Each number is 128 + 32 x the weight over its row's rms, rounded and kept within 0 to 255. Layers, rows and columns count from 0. The size above them is the row's rms in percent of the matrix's.

# layer 6 attention key, 128x128, rms 0.203, rows 49-127, columns 64-127
size [113 121 121 118 122 114 118 119 125 120 117 125 123 120 122  75  94  85  96  82  93  88  83  85  86  85  93  85  95  95  80  84  92  93  92  89  86  89 106  91  87  83  99  88  86  94  94  95  99  98  88  82  90  86  93  85  82  90  93  93  81  84  87  96 107  79  80  78  84  88  83  86  88  91  92  92  81  92  91]
[[118  92  87 140  86 103 143  96 121  69 142 168  73 138 123 186 159 120 115  92 133 119 145 179  98 123  74 163 133  87 148 141 133 180 152  65  78 104 120  60 150 105 169  99  78 113 118 122 190 156 125  98 128  71 186  93 116  96 126 145  73 115 141 177]
 [127 176 140 175 141 127 144  95 129 139 115 126 153  98 143 120 137  99 162 134  70 164 158 145 131 164 107  95 149 118  94  91 161 127 147 114 125 132 130 108  89 162  99 161 178 143 149  84 208 147 103 151  89 165 104 141 102 154 151 132  76 146 129 128]
 [ 93 185 109 107 186 121 152 132 173 127  93 162 103  95 125 197 100 106  59 104 139 117 113 128 152 103  85 175 126 156  81 136 162 181 129 137 143 102 134 179 102 137  74 149 117 107 127  88 176 126 188  82 107 152 104 132 160 159 151 103 140 130 131 181]
 [171 153 156  98 109 119 111 184 164 132 162 111 140 101 124 201 150 144 176 145 137 148  96 132 115  74 120 201 127 170  86 149 181 117 127 169 123 163 115  79 126 122 161  90  92 117 147 104  92 191 161 111 155 111 104 123 142 181 134 103 133 151 170 170]
 [124 142 123 168 111 127 186 129 127  92 142 172 182 160  90 111 129 159 130 115 120 126 149 103 170 163 133 156  98  93 146  90  99 218 134 150 120  71 101 164 121 200 156 129 160 145 121  93  58 116 118  77  59 147 105 163 133 153 104 119  77 125 116 102]
 [102 147  91  84 113 164 148 142 158 109 136 165 120 173 121 120  64 143 145 118 144 166  76 115  97 129  97 116 164 134 134 133 120 197 124 128 135 125 116 136  99 132 147 153 155 132 132 228 100  94 100 156 151 134 164 125 128 145 120 138 121 130 123 126]
 [157 122 149  39 142 121 106 182 144 173 161  87 135 149 169  91 173 110 141 155 134 114 142  88 142 127 155 202  71  95  23 163 115 107 127  92 124 142 161 120 132 119 136 120 146 155 102 149 125 107  55 108 177 136 130 101 130 112 115 149 221 164 124 131]
 [144  80 121 126 101 154 133 135  78 170 152 143 131  63  96 174 163 110 113 123 102 143 100 137 123 103 115 130 116 172 169 122 166 138 123 103 116  90 151 111  89 126 117 142  55 231 108 133 109 102 146  82 112 174 137 149 102 132 142 110 176  97 172  55]
 [167  78  93 136 125 147 107 146 167 122 135 150 133 174 123 207 122 115 120  86 113 158 101 147  97 172  97 176 149 153  99  92 129  80  83  91 140 130 129 157 115 176 130 191 124 117 178 170 138 113 129 134 137 123 118 127 110 134 135 126  85 171 161 150]
 [172 121 164 160 143 129  57 179 172 110 167 122 149 117 113 130 131 124 128 114 111 205 163 120  84 164 130 136 113 114 100 116 159 101 127 115  91 166 105 187 141 143 102 141 141  75 113  97 138 158 125 109 167 177 130 106 118 121 174 125 107  96  83  62]
 [150 130  89  91 181 108 143 120 209 123 149 107 177 102 139 144  87 132 159  73 150 117  84 126  76 111 172 163 102  82 122 134 109 122  79 112 155  46 121 138 115 176 114  83 113 115  72 129  87 121 145 111 134 172 107 128 140 145 158  73  94 136  94 179]
 [148  99 167  79 163  63 128 109 134 124 100 150 136  96  55  76 163 102 127 127  96 116 145 144 122 143 136  87 155 163 123 137 147  78 180 171 145 113  99  87  42 149 136 184 141 113 142 115 122 126 146 114 175 127 149 119 148 126 101 140 135 119 151 182]
 [121 112 127 143  82 136 125 153  89 156 114 123 138 140 138 153 164 165  89 116 123 108 174 127 125 139  56 157 124  85 108 115 112 194 182 146  94 117 143  75 107 155  98  91  84  76 144 180 169  87 119 200 144 146 139 162 152 126 104 141 214 139 159 147]
 [117  86 124 112 108 120 125  96 110  98 192 139  75 151 146  98 187 116 160 172  93 106 138  89 144 111 114 123 138 149 173 145  78 131 120 192 153 100  92 131  93 169 171 103  83 123  47 132 147  95 106 154 147 150 110 219 134 133 126 132  82 120 124  99]
 [102 132 143  94 126 175  55 102 154 101 113 131 152  94 124 182 162 134 114 109 163 131 149  89 101 120 122 147 155  89 104 119  89 145 146 151 181 112 138 184 136 178 136 122 101 170 226 117 141 118  81 173 102 103 127  97 103 185  72 118 168 137 126 140]
 [139  64 116 115 129 133 174  58 128 125 110 101 147  90 118 130 125 179 131 134 132 189 162 148  85 158 145 133 147 105  86 148 155 136 112  89 139 132  94  73 133 143 131 161 193 121 126  65 116 119 107 106 101 170 135 122 163 139 121  62 160 102 122 131]
 [178 195 121 100 107 147 139 132 130 126  83 137 131 120 117 123 227  86 120 197 126 126 106 154  99 126  77 114  87 124 134  97 123 130 153 135 159  95 121  94 131 132 106 120 123 165 184 164 166 114 152 132  77 148  95 115 101 126 125 118 120 158 149 128]
 [173 132 115  99  98 176  98 137 112 120 163 176  94 151  75 186 172 155 104 102 148 128 141 115 139 148 106  85 155 141 172 165  74 144 147 133 145 122 139 126 121 132 147 143  89  73 136  51 132 118 118 152 136 162 126 111 109  68  83 155 163 136 109 118]
 [124 161 196 181 156 146  88 193 203 171 134 121 160 102 107 137  84 120  95 185 122 194 180 116 134  98 140  98  86 103  86 125 110 101 145  82 139 134 129 152 131 132 110 114  79 152 143  84 139 188  87  92 112 138 172 101 115 101 119 145 126 158  91  99]
 [163 112 151 125 148  72 120 147 136 112 121 165 145 143 150 156 136 170 122 151 135 153 110 128 168  96 173 116 160 112 139 102 153 144 154  68  84  77  75 161 166 100 114 170 161 131 120  12 115 131 188 142 128 153 162  80 120 187 144 151  97 105 124 155]
 [101 151 120  77 160 170 128 163 124 133 132 139 174 111  88 141  68  77 119 149  96  85 177 100 132 174 164  58 102 124 129 140 117 134 116  77 126  68  66 134  70  88 144 137 144 125 157 160 165 149 119 135  96 145 171 165 119 173 155 131 114  95 150  79]
 [124  97 133  74 133 103  62  89 167 160 144 176 108 136 105  55 156 151 155  61 104 155 149 162  91 201  89 123 119 157 165 132 155 183 147 128 123 106 172 179 143 182 146 176 111 162  85 113 121 116 118 122 163 118 146 146 110 107 104  72 110 107 105 142]
 [115 121 115 128 101 138 129  80 167  80 119 163 132 204  76 144 101 136 152 155  61 127  70 159 117 137 150 151 102 139  94  90  89 153 189 117 101 138 120 141  74 158 147  97  98 106 134 134 142 101 110 160 123  75  88 171 119 139 114 157 128 137 151 136]
 [ 74  86 169  97 109 101 116 170 136  97  64 135 135 112 150 136 119 159 164 150 121 110  97 177 119 130 121 105 142 126  82 130 138 177  94 110 111 159 134 146 191 140 140  96 181  89  78 171 108  29 122 104 228 107 122 150  87  92  87 137 136 128 166 168]
 [169  94  99 178 126  81 191 178 109 130 140  79 148  64 134  68 117 120 117  94 174 129  95 188  69 174  82 147 130 199 143 134 137 128 112 159  86 119 135  99 118 151  99 189  77 102 142 168  74 129 148 117 172 144 138 147 102 131 103 106 160 106 159 168]
 [ 97 114 139 119 160 144  87  98 112  95 142 135 111 159 142 166 130  98 145  60  99 102 137 128 173 126 116 101 223 133 139 100 111 114 113 116 170 158 132 147 171  79  84 159 155 122 105 161 135 148 134 152 149 107 153  62  65  83 153 182 143 110 125 115]
 [138 146 143  76 126 131  87 103 120 189 122 150  97 121 116 144 129 147 125 140 140 123 191 114 134  93  79 142  64  97 149  96 116  76 196 144 110  64 105 105 110 157 175 158 159 181 137 147 126  95 132 142 145  98 137 141  62 175  77 107  95  99 102  69]
 [ 94 115 133 149 165 164 110 104 146  95 172 106 144  99 126 179 121 127 146 179 143 158 101 144 136 145 124 114 115 165 107 141 157  92 133 119 144  97 104 107  75 122 134 178 131 149 210 193  90 176 137 119  30 147 116 155 133 105 130 134  90 168 112 133]
 [109 106  85 179 138 101 148 111 125  85  90  60 108 138 134 152 118  78 129 154 111 103 166 113 152 163 159  96 132 130 134 136 125 144 152 122 140 110  63 104 113 150 103  90 144  93 121 119 124 101 183 141  89 127  83 139 181 153 129  83 102 105 113 158]
 [120 133 129  75 102 146 155 187  78 117  53 148 131 150  65  68 125  71 162 141 131 111 149 125 104  50 165 141 109 108 116 105 148 148 137 149 151 115  95 157 150 168 118 142 169 130 127 130 172 197 152 140 164 113 120  98 150 168 137 197 126 165  94 139]
 [186 151 170 140 147 169 178  92  93 177 104 116 158 125 128 126 123 135  93 138 113 146 137  87 162 125 114 106 123 153 121 154 102  85 168 180 173 165 102  84 112 117 160 139 182 151 114 170 141 109 146 140 157 109 131 134 107  80  84 157 170 118 153 178]
 [144  64 135  91  91 134  94 168 123 152 102 120 115 109 122  90 171  80 124 143 128 153 149 170 125 133  73  99  83  87 181 142  78 165 104 171 181  94  99  74 179 118 101  94 120 103 132 121  85 112 157 192 149 122 162 122 202 146 147 145  96 186  91 106]
 [141 160 153  81 120  81  88 142  92 132 130 175 145 124 142 113 104 140 157 110 143 105  88  65 132 123 119 168  80 103 158 168 192 130 140 107 169 123 105 106 114 124 131 128 178 137 130 173 133 173 117 115 135  93 120  80  97 140 138 146 158 148 152 136]
 [179  95 140 163  92 106 126 111 175 150 147 152 152 133 184 162 163 151 112 155  73 151 135  97 106 149 161 158  79 168 126 161  45 133  98 135 148 156 140 147 181 221 118 142 132 116 130  93 107 112 190  31 161 159 123 145 108 128  89  90 134  69  91 130]
 [142  72 144 118  71  89 154 140 138 149 187 116  97  89 139 110 133  63 104  89 109  88 122 210  82 116 118 149 154  99 176 114 150 117 176 127  98 146 135 102 142 111 105 111 120  98 137 198 117 100 139 116 100 145 141 155 123 187 185 128  66 102 136  50]
 [150  53 167 171  92 176 102 137  76 159 110 112 124 113  82  98 141 103 144  94 130 118 139 110 159  87 134 135 136 114 198 178  93 127 105 131 152 104 109 114 164 122  95  67 162 150 118 103 129 105 132 110 167 112 103 160 113 193  89 170 100 183 108 148]
 [ 74 135 109 101 143 192  98 157 105  73 157 141 117 154 131 145 134 116 150 119 136 129  67 129 123 106  94 141 183  30 177 123 102 126 146 174 135 101 144 158 142 131  85 107 146 145 153 145  92  94 134  90 136 110  81 192 164 102 128 158 155 135  64 155]
 [190 158 218 112  94 156 107 105 123 116 155 143 114 123 127  97 126 159  65 137 186 103 156 130 104 174 158  90 152 121  96 118  93  91 179 154 166 190 129 100 123 161 184 127 132 114 123 122 122 130  88 106  91 146 161 149  87 166 127  79 122 102 139 106]
 [ 87 149 135 139  90 182  75 127 116 134 103 180 163 117 143 133  72 161 118 118 187 167 113 126 100 145 117 137 113  81 100  98 159 168 120 177  68 141 142  89 208 111 105  97 141 160 111 171 169 178 191 102 187 152  82 109 177 131  67 116 122 123 150 138]
 [125 124 206  99 152 166 144 128 134 120  72 119 175 119 166  78  95 112 119 104 169 120 141 200  83 149 129 110 135  19 153 121 172 145 141  77 109  90 146  29 158 128  88 159 101 178 130 125  65 138 125 114 100 145 110 101 166 168 207  93 135 123 157 145]
 [101  92 133 168 158 127 135 193 158 129 132 129 119 169 106 140  63 196 153 161 116 124 145  92  79 129 193 127 156  94 146 123 118 151  73 127  73 153 132  95 142  81 160 170 140 130 142  53 141 131 167  77 133 133 107 155 144 120 117  92 174 132 126 107]
 [102 100 134 113  94 132 133 109 148 160  63  49 136 120 142  78 125  90 167  87  97 137 101 105  88 143 102 149 100  75 190  95  44 171 117 128 146 147 129 118 175 107  82 113 132 178 130 130 113  96 162 122 158 144 183 133 134  91 169  77 120 148 137 156]
 [157  79 150 158 121  89 120 103 154 157 103 118 150 116 154 169 151  85 131 117 137 173 108 128 126 192 101  95 115  96 160  85 143 140 137 141  79 160 119  69 127  85  73 135 146 128 148 148 124  92 171 105 143 113  95 116 102  74 127 106 167  55 133 139]
 [112 151  89 114 170 118 124 143 159 129 203 169  91 166 145  98 186 150 171 125 149  81 147  64 174 112 102 109 151 127  55 184  83  72 120 122 211 126  75 148  90 143 136 113 161  80 131 130 180  85 156 124 175 167 123 136 137 142  78  87 116  57 130 116]
 [151 130 105  74 226 148 124 104  80 108 131  91 143 165 164 177 147 112 155 168 110 124  95 129 144  80  82 124 136  95 115 153 163 110 117 120  94 124 176  99 111 176 132 207 113 114 126 158  89 142  77 179 146  83 101 110 103 158 160  96  97 159 143  94]
 [176 189  81 148 141 122  96 199  97 134 120 132 111  75 119 168 101 153 146 119  81 112 130 119 144 163 119  73 133 145 124 133 116 118 115 147 148 155 151 109  61  74 137 157 172  81 139  87 144 137  82 197 168 160 154 177 101 136 130 153 138 170 161 157]
 [130 105 100 140  90 117  86 172 122 151 166 127  70 126 127  93 126  75 167 153 131 200 160 145 122 107 137 145 132 189 162 189  73 114 103 160  85  87 178  92 139 126 174  83 110  76 161 153 197  85 180  95 109  94 104 146 135 149  85  97 129  96 123 120]
 [152 119 141 139  83  71 173 145 145  94 141 111  84 127 156 150 167  88  52 107 115 156 127 103  88 141 124 138 166 124 130 111 174  47 137 147 160 128 122 142  86 160  72 110 101  83 120  98  84 153 188  86 211 130  97 178 122 108  95 120 128  71 129 129]
 [121 121 122 122 127 144 162 108 142  71 124  91 121 125 122  91 156  59 100 136 111 115 172 146  87 106 182 191 160 114 152  85 122  94 128 170 128 113 159  95 168 148 136 118 135 110 170 122 163 122 157 141  88  98 138 140 149 131 103 101 114 138 169  81]
 [160  95 111  99 128 170 108 124 107 168 142 144 137  60 105 113 172  97 105 166 190 126 140 103 124 120  69 118  87  68 112 126 125  69 149 140 116  83 163 121 113 109 141 154 167 147 128 157 147 107 128 116 130 156 142 143 167 125 103 122  79 108 128  64]
 [140  98  61  80 157 143 123 144  64  97 121 146 127 102 145 138 134 125 125  96 162 122 119  58 105 115 142 122 149  76 183  91 147 148 111  86 132 111 178 121 111 164 122 149 105  77 189 115 108 159  89 163 146 142 151  80 110 116 170 144  95 107 119 126]
 [160 143 153 144 124 124 125 174 183  94 168 138 149 171 129 149 155 130 111 116  99  91 188 106 159 101 166 153  89 103  96 130 129 159  84 115 154 126 109 139 104 116 123 108 167 107  71 100 128 147 126 131  71 172  87 136 142 105  99 134 131  79  67  62]
 [156 112 112 137 114 114 141 144  78  93 187 119  53 121 142 101 168 199  88  81 179 125 175 135 158 116 107 126 133 141 113 136 111 100 171 166 120 157 152 140 165 123 114 125 123 126 113 131  73  96 163 203 165 182  88 126 133 115 164 211  64 107 140 108]
 [125 165 143 114 108 142  98 153  93 119 111 102 141 139  99 126 126 123 172 153 121 105 124 124  98  64 151 139 133  42 179 159  97 143 130 117 152 199 133  88 159 166 112  90 208  83  83 121 144 130 136 177 133 122 133 134 136 109  80 107  93 112 128 135]
 [132 144 142  92 169 116 119 107 100 100 140 151 115 127 132 214 113 123 115 201  87 133 165 187 138 108 160  60 147 136 137 182 140 169 128 113 165 138  84 161  61 119 185 160 109  68 124 110 118 109 167  64 146 106  87 169 151 125 160  77 155 120 126 150]
 [ 49 118 112  77  81 129 103 156 144 106 166 158 136 148  89 117 117  90 164 139 120 130 146 138 124  85 195  76  83  75 146 136 102  98 100 121 120 122  62 123 105 129 133 101 105 155 150  90 157 113 158  95 113 152 134 141 108 101 173  68 120 164 140 120]
 [124 112 175  87  89 175  56 127 168 169 145 123 148  93 125 138 136 147 128 122 130 168 117 176 120 135 162  72  85 162  85 130 160 143 132 147 145 101 202 117  70 101 111 110 162 154  90 161 102 119 100  94  57  91 188 112 106 157 139 121 141 110 113 115]
 [ 46 120  92 120  88 120  96 147 125 154  82 125 173 127 140 104 148 156 128  92 170  84 122 151  97 102 155 104 172 130 130 128 153 121 128 141  88 159 105 139 153 131 123 145 171 119  91 113 124  75 155 113 132 150 108 124 156 134 134 124 181 118 121 134]
 [156 164 119 127  85  85 105 138 123 183 187 158  61 174  80 110 160 135 102 158 146 102 149 106 165  49 106 149 103 135 147 118 137 107 104 175 194 105  80  91  81 185 151 151 103 123 131  85  98 102 137 137  87 113 156 141 129 157 118 145 109 136 175 113]
 [121 126  97 150 127 109 118  98 175  41 108 135 189 151 158 134 158 170 156  74  96 125 109 154 123 129  96 129 126 133 148 147 178 180 130 124  78 143 159 145 126 129 150 107  64 124  94 116 177 161 106 134 123 182 129 132 142 101 114 120 181 125 111 218]
 [180 124 106  99 139 161  88 103  82 151 131  74 147 135 184 127  94 134 112 131 148 130 155 110  98 132 108 142 124  76 161 189 134  80  89 133 114 129 182 165 112 162 133 135 156 191 109  92  99 120  92 196 194  57 115 119  98 116 139 126  85 152 104 102]
 [119 125 124  73 102 127  95 105 132 154 146 107  89 117 126 131 125 148 100 210 138 125 124  64  68 144 129 167 108 105 131 110 134 141 102 154 164 178 104 119 167 189 101 118 131 186 111 110 130 119 140 115 110 166 154  87 158 146 189 145 114 121 113  61]
 [ 70 146 163 115  98  99 141 175  98 153 149 127 156 113 124 114 123 170 173 138 133 114 137 122 158 136 134  87  91 148  53 128 142 120 125 122 114 122 100  86 109 188 152 102 130 133 168 106 165 179  63  95 142 134  71 144 111 176  75 133 184 105 189 125]
 [151 134 109 105 139 135 122 137  77  99 163 132 152 116 179 135 115  99 117 130 137 194 133 163  99 126 175 143 129 160 158  91 162  91 167 115 110 103 139  93  82 143  96 162 134 128 146 116  75 122 162 160  75 112 186  49  78 102  94  91  63  80 114 107]
 [193 140  95 123 117 108 133 149 126 149  96 114 149 112 202 157 166 113 148 167  93  95 123 136 147 157 115 130  87 124 135 138  60 126 135 119 163  80  98  62 156 145 155 149 124  80 121 121 152 101 114 162  62 123 166 100 142 197 108 123 113 159  93 131]
 [148 183 162  60 151  71  75 118 143 131 156 140  94 143 115 136  94 144 231 153 215 132 128 151  79 153 108  86 136 167 125 148 104 137 133  97 107 101 124 134 112  85  77  91 106 117 126  95 113 157 102 165 120 140  98 122 186  90 105  93  96 146 109 143]
 [108 133 134 160  98 133 145  50 127 132  97 103 111 145  64 112  71  94 112 147 137 179 194 115 164 109  94 186 154 100 122 137 119  89 153 135 141 129 129  93 162 116 122 110  67 126 127  81 158 155 124  91 163 158 111  90  82 156 114 121 141 125 139 125]
 [128  97 147 114 110 138 107  84 179  61 181  71 106 154 137 183 154 143 102 109  99  99 119 116 185 118 108 100 167 124 130 115 153  94 146 170  77  88 127 143  75 152 122 125 131 161 137 118  98 170 165 168 140 153 178  87 163 145  81 107  25  98 165 150]
 [128 190 114 124 127  73  81 116 138 120 143  94 117 110 181 204 226  78 180 153  94 125  92 168 100  90 153 113 140  80 137 130 108 103 158 128  81 127 134  62 155 152 169 121 137 121  97 137 197 122 118 151 116 105  94 117 132 149 153  86 122  70  97  58]
 [142 114 189  88 139 125  88 136 123 148 132 107 174 136 154  87 130  89 150  91 146 137 111 159 106 214  89  88 119  97 201 143  91 142  60 153 171  77 148 127 147 155 124 187  96 151 131 162 133 102 113 168 105 153 106 142 155 146  79  82 172 133 156 141]
 [143 120 132 132 130 161  68  75 155  94 184 191 139  63 159 143 121 102 125 204 117 149 144 114 123 101 101 126 164 159 119 104 163 106 212 148 193 114 150 175 112 110 137 131 194 141 123 142 122  78 206 152  84 138  93 140  91 139  97 142  83 108  76 135]
 [ 69 110 126 129 106 135 127 155 150 162 124 126 109 142 158  82 105 150  72  90 148 126 126  98 169 156 182  71 169  57  79 134  88 123  86 133 126 132  92  88 172 148 204 105 162 101 123 214  88 111  88 156 165 118 137  94 148 122 148  94 125 107 125 156]
 [153 121 150 107 109  55 101 116 112 117 146 186 123 155 185 134 103 123 152  60 108 107 116 113 137 140 134  96 134 139  91 138 148 118 138 118 148 145 104 115 146 159 126 121  98 109 121 119 157 134 120  89 220  80 136 138 129 122 181  66 179 143 149 126]
 [136 118  88 106 146 114 135  85 143  90 146 119 119 158 189 112 156 160 136 121 174 132 155  87 154 153 169 141 128 150 157 116 153 130 148 173 126 106 149  72 102 132 125 106 176 114 133  76 104 148 109 111 143  71 142 118  92 192 198 147  81 115 137 122]
 [102  92 169  81  72 131 143 137 124 154 103 151 121 125 179 131 153 115 105 106 134 154  94  97 131 121 123 174 210 138 205 137 143 175  89 115  76 119 149 148 163 117  83 121 132 146 146 103  90 162 152 115 134  33 179 129 143 102  96 117 140  91 115 115]
 [125 134  63  93 104  99 134  46 108  96 111  86 127 172 121 129  80 131 142 124  96 173  84 161 181 152  76  94 194 166 137 158 139 135 145 131 109 134 152 123 118 128 100 177 159 130 117 159  72 107 150 106 212  71 145 136  65  89 114 100 107 143  94 116]
 [133 158  82  93 181 119 169 116 135 177 136 123 108 128 180 205 101 147 142 120 152 128  90 154 184 139 118 107 158 141 133 116  84 118  88 112 156 179 171 113  85 115 144 121 139 122 116  88 128  95 133 184 161 113 118 114 121 156 142 175 117 155 149 129]
 [ 67 158 130 127 140  65 149 122 107 118  99 129  78 139 122 116 153 118 155 123  97  93  90 142 192 119 141 178 108 119  69  98  76 166 123 152 104 159 101 154  99 173 145 116 138 155 152 124 138  43 144  97 182 143 146 102  71 133 117  90 103  82 150 114]
 [148  68 153 186 131 182  86 201 124 137 120  95 136 154 114  57 148 119 107 134 178  82 161 139 109 115 127  85 142  76 170  81 120 109 102 139 138 161  99 126 176 100 111 132 149 167 202 128 134  69 138 126 204 137 177 137  76  65 114 142 111 111 105 170]]